python train.py --num_hidden_layers=11 --hidden_size=256 --num_attention_heads=3 --num_key_value_heads=1 --head_dim=128 --intermediate_size=1024 --vocab_size=3624 --hidden_act="squared_relu" --norm="rmsnorm" --norm_place="pre" --norm_eps=1e-05 --positions="rope" --rope_theta=85500.0 --rope_fraction=1.0 --qk_norm=true --attn_scale=0.0884 --bias="none" --tie_word_embeddings=false --parallel_block=false --extras=["capped logits"] --init="orth" --init_std_qkv=0.0316 --init_std_o=0.0 --init_std_up=0.0316 --init_std_down=0.0 --optimizer="adam_variant" --learning_rate=0.00125 --beta1=0.95 --beta2=0.99 --weight_decay=0.12 --lr_head=0.00865 --warmup_steps=545 --schedule="wsd" --decay_fraction=0.718 --decay_shape="linear" --final_lr_fraction=0.0 --batch_tokens=65536 --max_seq_len=256 --doc_mask=true --train_tokens=661500000 --max_steps=10094 --dataset="wikipedia_en"
Each number is 128 + 32 x the weight over its row's rms, rounded and kept within 0 to 255. Layers, rows and columns count from 0. Numbers have three digits each. The size before them is the row's rms in percent of the matrix's.

# layer 3 MLP up, 1024x256, rms 0.0716, rows 795-820, columns 128-255
108:107126134116166093153150091087150149128174075145145122135062121125117142133140112116151097131099088174114094150142132078089115142123174185196131110103088144195127115087122142118151127162110102085103139155150170081141090117103114023146181092054156148160118106138081191089155125128148141170122144097162099075140131105083148134189080112096109070151112110163115132141160126118116102125097
107:076144119163118110147103129117094175158174141122108190135104105112178124159174094120120104123119126163092131131104130203101140106205135138184122122137148102122085045108161157184140101132161136130135133151169125099152168200101115150112095134080165154114150176155152124169113103118105097127123088128096197070168130129156062125122103153158103148147132054119176119112118158096120097107099
096:117141136120117137114077184130067063171127150088149098210134130117126129175078094117146129167132131126131131133118134173158106114111180050155098082174096164150127079131134161108207112049143125144138117163148101127151159146122146139172146140114126166166135169130153119110168026074162175205215145073166168152147059130120099121147117081169098135203147147151098163152183132145092197104144
106:140129092134095157114182110131120124125109122135173129112144162083154134124141155120119107110107130165111198155175101124081136081124176115148180107136045121145112144133165021121180095077133129142101049127115120105118103170123125088121113140177101115108106069100106119079136120129159138099122103090129147096097129099080162132121111149150092127127117108099110113131146167143179142130091
101:109171143185190140161093112102124117153162158083119106198085176106187148127121190220129163077122167155099131136176156099111123160138077131117151120099168111126040043109092166178154111113119090132171164168125099181117130148117198182136149172113113144097117153171114107118143108099114102159163158126117143128128151134109141202134120141125086129114097101140138103145181140148165152163166
090:125099093108120122139103159107223152194120116079140119138171148147117167101118046100107125086093132146124151171163082117074135150090134103099205084133110045102117142162178126143125144128163134155105174186094109049215080117104088106113223171144140112108117160146136137119057123156153150123115149156063118145146154140174108078097120152149184173123136147161118099129153157125104150111093
109:103178117133123146154160128157099159119127145144134123052117133120161176135082096168119129100086137093174090107150129074063089103139125154175104078150123169120100151152093134123180108124075167160132110128172127142110147183099203126133111092133131166077117095139106126113102127143138122208159157153118109173105134204149089172168079105153162175092156127141121123120151105176100087130104
099:101082144097122103112116129167134078113132086167149113107168172160124163135125079139166148091100135103172180146108133192073135154157135104147115095155126144103115125057094151145142114088179138124166080137145153157162142132044095061135137102125127059189157154123042123104131077129158139079085167116193110086122107101111158132123117100118165113192150149150102166144129070132140165095122
099:123188134113142151109116138139122165117158118141107091083141148188163069114122148156127154122155157152158031183112090080142091106121087137140091123136122150141104078146129083155125180051120136103092132193113140113107048162128168117108155151138142162150070134108124135125156124077130120092149156116160099164123111133102141199135104156132186121197118154169129136122127125170114118131056
093:150159064200082165129167155153109100103154125156134141148170154097168133141072127153154118132074187131109117080121156130126100110098141185194134119116114113134120148153132121135127192108067153112174037133119117140116164125139183118115120135069201104069115111105110087185101117156120109172144111159132104149137083138123115150105129106121150130113115125124164171152123114140129137178158
100:127139115176146152093174115089167173140150128089103108130108126119217099195166139150128116144087107109094164144136125075079107158143088071128184130101101113148094132136150102108071119022151124164073107088126135140140060138112118144226142103141075134161070172117149106200072092062159164111144149147174157181140159059121116168090105198144127157117119172147118150131168146124127074103155
113:122104119121111178102091219150128217098154097141167147110140142117111155086106170147135150100135170113153115088149102199150118146133124114120172119121109160136109143169096130132150180085167196185154103169179153109113153133110146111136105128136171161175131126105106119112130183077097165119153134143205206109144150112122149154101109118152158114150124116166154108143098018166091142175156
102:177075107188130134185155121183155194076119130124202138137124190100120176113111081135139138118101136112152100125146058081136087146138133150127104077142140155186107157105121133150120155160095194099073110114174128112077150136110114081100195195130052065141112096174112129153126124170097122146075096143125093094168129141144175145134114116183177140142165178149181167149137052096140038097186
107:173101132160098187129117103109170160174163121140079129127149155137170128143108081124138174086134113163123120163170164170108106111143117078089119093115120139118124098120175134101071114142155122105145051092130160099138073156111143107145210142144050141149126122086121124149159088137132093193112130125096129138114106108122185107115088147171139161123092170155124182177227136156150117083122
093:100101134148174082142083143076179120161137129154178119141112168099141140150079146174180121105104116096063152098081053150135109177152159090133104134148117131143120090090149103117198173153114126129172062122078131136169149195102101169136129169118099060127112115071099208106196151081129095131174110142158099102084127131167129126101131104136128094176120120117104128110154110108087123138109
102:088084102165060113145082125098094124196135144102104100101172109105119135120137079121138164146120119128164130098124105138120134192175147043103114091117131110149097140112097147132120136135210120134137041140114161182124133120097154126107149173130156064165159148198120141124152137105090148135205059114123165143140138099116125100112074088138118087110112132085175140168143126137095080119111
094:107141100066096102126117138120107179095127079153124136203097137111129169134101100109089107078153122159089150096133123185104121143169132151150130117145122193176129081153176108144123135084147121118153135103137097140142187143122137096166136136180128045063104129145119166138116160100144196112085103133155125102075090128137148143065094151159121145148128111115131149145144139081042159147110
102:184120113094094087118161143126120114164138105119119105160083132162163120112102135170074116087175126193121143126156129186132071116151122125103121086155114142176112120115158148095170154155187108133131095148142161100095118132100180094093126127106131096109095141166151068150109131084100135140098130192124108092078183128107133110126100175131139088137126079160191124110101135124127149138090
099:133137152178144150125090176120109162098179146163111099087169157140137098170105150129087027153087155161145079088087093112106079096100138109149136146129134177112117140158100107147140153114141189089192105111113149083118103112164154086183132062105182096149131118121126148146134134092109085111131139179122115187110147086133120129094090156062171125097104143130184149143116142177162107156141
112:101141162138125115095198130131091169112167138099147130077107145104202171179117087163100118126091090186101173112130149160110136098141106153119127060136082118129102035119171099160160182148180177137150154127105140135155169163055105091130139142170081119107129164187135096162095062136105135082140115133156120122139170140152154121148104128205161160108160146130150123132126075134151104164164
097:149067130145147154117152114092149092088117107149106124142169197131171156181137175161188143054107119181076168160184180065129108156130123142092125111133138126152122120147082080136127095095215140162205116123159104074116110164102183066142117095159148109142145155112185106076163073102089100118118173143139105097083154100172089163127126182141142133131176088151159140104125140119134152106132
100:120118127171163099095133138087085126083132099095161156100118148196151134159137155159127142129116135117144186076137146162109109131117110126134135134093070105188096042109114094169175071148148109168104075134099113118076165135110119157108178156074150111064163154123131167184093159121161080155125163145189101074165112187177128133080076144154099130117085095137115131177155132138135068144158
093:097119138110122113154115161138118129173131088111124105083089107187117108158137122129112149095110146088156146181132154084099112091123137143139169147133120206145127125139175128099120093121130066111121112170192110137153090155072126149182170132094113109157099092148146122072152109153078206151093137105136128181114103147121176101108105152132120146168079136166095149105145159136114124175147
098:114079102131066110114175100094155137193111160119167073170141142126080106116126050152125132147050150143046126148110133124210113128103140094123128191109115112049075136188086128163153142090121094120137131107150129069083104156147133100141135101122118096081109157099126132093104149143071088153080064186088109133166158178115098132114111143134128117103128159147093134174083146152139175175115
092:154120148091062141149141162147167166130141114109160184124150148158107175098126134113150118125158172171151131173173132095141072108121175123077108188121087141118116147130159125155131111123120135178106053088112132142194161142064119092122139157046173182166151114107115153102183109086161127171113108136085140151101085143026102138107121129126133140160149099159080127111106134111101158112118
098:160058189125112145117134137140087225166147091108094045176054119198187172140128174119157110066113124115069173186191092094127134103168137149193162095119123152139108130144119157092185110130139131122153151141166076146172141126105125093143139196093141084098154160146119063107143182102139104223164113155104135130149105101122140121134120089150127112163126129097128179097125123080132189110134
# layer 3 MLP down (transposed), 1024x256, rms 0.0656, rows 795-819, columns 128-255
109:099144124164147111168153083194130144132158072140114166158089068131186154098149085115151130187170086136111098097098161167115126128167148149128182108138135164165182080104138181127160144117137146132138111178129113137167132083122124096090083119145112150186167135121145182146163154105121133189114127135144193136121124155078179041150108088174051128108134183137147120119112120047144124129106
108:088132088140103078141073090127087149177156112143080153089130117034132149126120156116198149129159094077118107057103106136108150106132080149160116095127130112134141126134106106170113104170212100117138139148153114173124124190157106109109107131114170157120140132122130137156188143141122135122149154065187204150136084138122070115128112126127135155137099118099120114122090109179075116136100
100:127162128110113140102065111138082118145088119148178149075159132123119141123112104153159124146140134116087223068150120128100138118178105097160090152079087096129130112146119105097119104098103221089137129089075060127114146142109108130084160083096155132141109108182163104160133131114164144099176158134104103144154111123108111113108202065154192073131162102177139130145136114152223161086139
105:142131165123113136141152115153204135160119122173165108119128168093154142108102103106096090127168121115162152136118130104138148084116126127125131176138125095105182138152124130118105061121133104126098090100098138083082085138149116102086156144111166111085074121068166144122153123035154103086140150067135095163128199122148115080125092199107092125151152178048103124095166147145105148069104
103:014141163163070131113127112132099125139182191122143131133204152138117112107077155116078106138162078127093155128135149152075121132160115139156136141117168146098176094096187072139087096141087108181167110223084110136047111130129120139112109116143066186212094162120123130119088143107093137193132154118166160083100141107114170100131148132115107106089117191117131143072111143179104132120136
089:104153168107198190131140085183111159163151171126118134129182152135090150123117095109094102111159115124112109121104158120129186079133095148137144194136148113148098132088110111125114142111089127143150109072117185139092127135138077101093117134107076093152157168129133053126121127129118141084127136140116069102187130139180111139127146134165134139121170146159119169089202160108192127090120
106:122164116158101185125154102158108154157115098152155150113101131149163109101146110097078134171144200102113074125144125093169082117096101123129129099074145158112152140181139188181094056133121174154129144089100132119129183118143056099186069137133081124155151160159147123141084112173144129134113112161073090134095110119152162118155110101117166168203145111124123093154096089189117087145156
095:113165166146172103137116087212159131144133106123151068113134099113157199144179118135154122086141095109175178107036158206108170162184090135180144124147155145093175159141088119152153161175147083130105090103141066167132103115160146114114117150105156109170141136141145107136154177193138133130115190092119123138089130105143137133122206102093175135125148133143098117149220129121120168154114
101:181123122115150098077102130087126158102087108123110056136186138091143131137134085149121159202173096146058116126146122078087129130138146127128100105167097140145177120104184129131116157127110149151146157071159148106119124138148174065096118154149117147136112068156140046157152090120127112166144093088110120099120146159131108104142154176110173079124158144104183121141126138136098209151099
092:139153090174130133107142083102117097162095079143114130126132159119131114145077111116096156186114154129123165133101108135149100096083120154113139150186123075120189090133081135123142173112118124101185147142120147125162096142094104171148150053132134145114047155108126164131079172120150118154161159136130106133119077097128081065158206111156146090140101151125100166132157143096139107125139
101:141138117169120130071103133096140176154124144153141122121136101093125138174126129090132151105162105073105186171145115042070115162152079105094099136170113160141113152151105045097089112125134106149148173096132126092114109070158101147112064104111164156169114180191138116172115100148157131037126185140113171112136149106147134154153193127103216211147135158066150106122146194143147127178132
107:099102090151110157108176117163118154133141149120137109133050090128142110142140140101143207124124131105168084110156120180162148116139171156110161081122091142118155145129120189125173121155176119096140109126104059108164151152121159082121069056133181156129149104105112067112133113123094116133180104094132140148085161136149141127127164122093060067114105122122135092122134178164156136092228
100:129109179176166082126122115145127199046123116160148103135148123144105151158073145181125185110139143100177135104089132109138109112127117170159108076052153107123171138096138194207123119131075173105094156072142086166094161125189081136082122105153089121095175109217131151152128125159132118165113172147128094131150142131114155135132167128136176116120107138171084146148125101128121092119180
104:102175152128129130095099133093121098123156124096136167150112150092126187117164115087118165116166100170150149119105145112063108086188118128155114072080112150158155164031134146173099115097161118133175139142122075089092113136095077150162104085120119156169141078163202138156146143130149124112115184179153141138113126173153096089124163150087120133124146156152164178169144177120129128120127
099:118153134118145076106118099081156150100041147122118077119181143080136195176121143127119146107169091073145123122133120102154110151162140124156119125131144131139197188088145103130131120143118108094104060079065110165107101132188161162148135158105057073183047114071152161147168112177112093103142084123148098134110126159177101107073128079148140163116115154107118131090119162117108182152104
103:124138122104127098138104105129164032165060149145121057159155156105119189110098164112141200107105116172091130115186113118148124137129186079157129117121155171073170155134107080099150180084122203125119102122114092103154123096123130130122163091117052076159137177127129175092151108100150092161175140119144129101172139045107119126134162148174101144106107119158122159163144137109150122150176
092:151144175104119144136097154125164155131156072125115168122097190114100140140124120139116139117108079191019138126115131204157132139133076100167134113046135119139149105109158160158103136112130066207097129123174148180148118084128114053133150174145126107103133174135150104132129124232165104149103146104157104143120091147137115123149085117089057101145076100162102112138207157133112170179127
103:173174150087154148079077157136152143138178165104122120080144195065123146080114136103119146153140184181160123137103179131099095137158147075152145170146080097134147116126130180133135113141134153080208160113136171086144149099109160086147098142127149103109064139106139134134125112147121084130113105104108136169089217142129132103106193138097176073169161089126112026058146161147143097143150
099:107158150054153146147108158096143115136138155080169121173148149135112131113148110131131198082082102083115180148104117167113144113161110153094168146145079122131212117134202128159111144115125083169064165134169124121086107135098139156099146154193130145120123165131165126126106121137158137193132110088165168089141156144123118078195174114178205129087166125096076143139122100090082182082127
104:100107162190101093122123141158088129121180152101155124113140113145137157158120132165121133108093149180188118121083138150147158163114124146168099087173161153171145112080103119150120184127193055142128209099120166135111125112137118118172083110251134154154112192135126111131146131120137091047087090130119105110086145150128132138115103119122150151173130086148073111085164066115121070158129
101:098128138120123174101112153073116110161072145130113108126128130072156106223180137140174139109129112137064135127157214107136161184167069198146139129166166141124157143150166145119106143173114145104147175059159162082118153109111095145159117071151146138149141116032174138126170089149141105047160097126102137152163116112071105120086143110144108116154095120141151114126176164104093122137112
101:184099092128142068087169125094130148116109037131146096052149108180143130115135134079137178104130127082125156173099138130101117110128104106137080131126092112121127156103116103124137115155086085111168112111112115082078155102138129170117161149082137140137106103109135122164104154177121109191156219140153129085158109142186118088116173125118120089125125128132087092091111162118116139131143
097:106069115122135133142081102145140083174146103141115106122162148161082127138214142072116152170144116101127147108113104157127121110166154164164125135144141167134176147096094121106125180080149130118140129098118122107194131111168128199091138148140086099101202106162114157138110117196116087163116122124165107138177102074103127150104159109128145097100146125101086127063131133094147133112138
100:104162145151129057151129077074099133148141148096114112087102137132094081093117149129103174162103096057145094111117100060147106122164112107139137156161141126150134122110127144129118154120123195136081186111155118159063124116139103059093120072111092068144135127156113110064110164097128113142120100166119156064111111156139131093188171106097114097109157161116151101117143180156190203089189
096:136130163104138132058101122115171058078105114138103140074143192130120140089123162089150082090172118163130097187109201140134106136078139137106126166130055068115211142185090104145102091152088127102095151062099102185159133070149116082088140121115111152116102102157136157093139109123147170135123111121154086147108133150122098088145255087113130117098161107132111152059113158121112130218141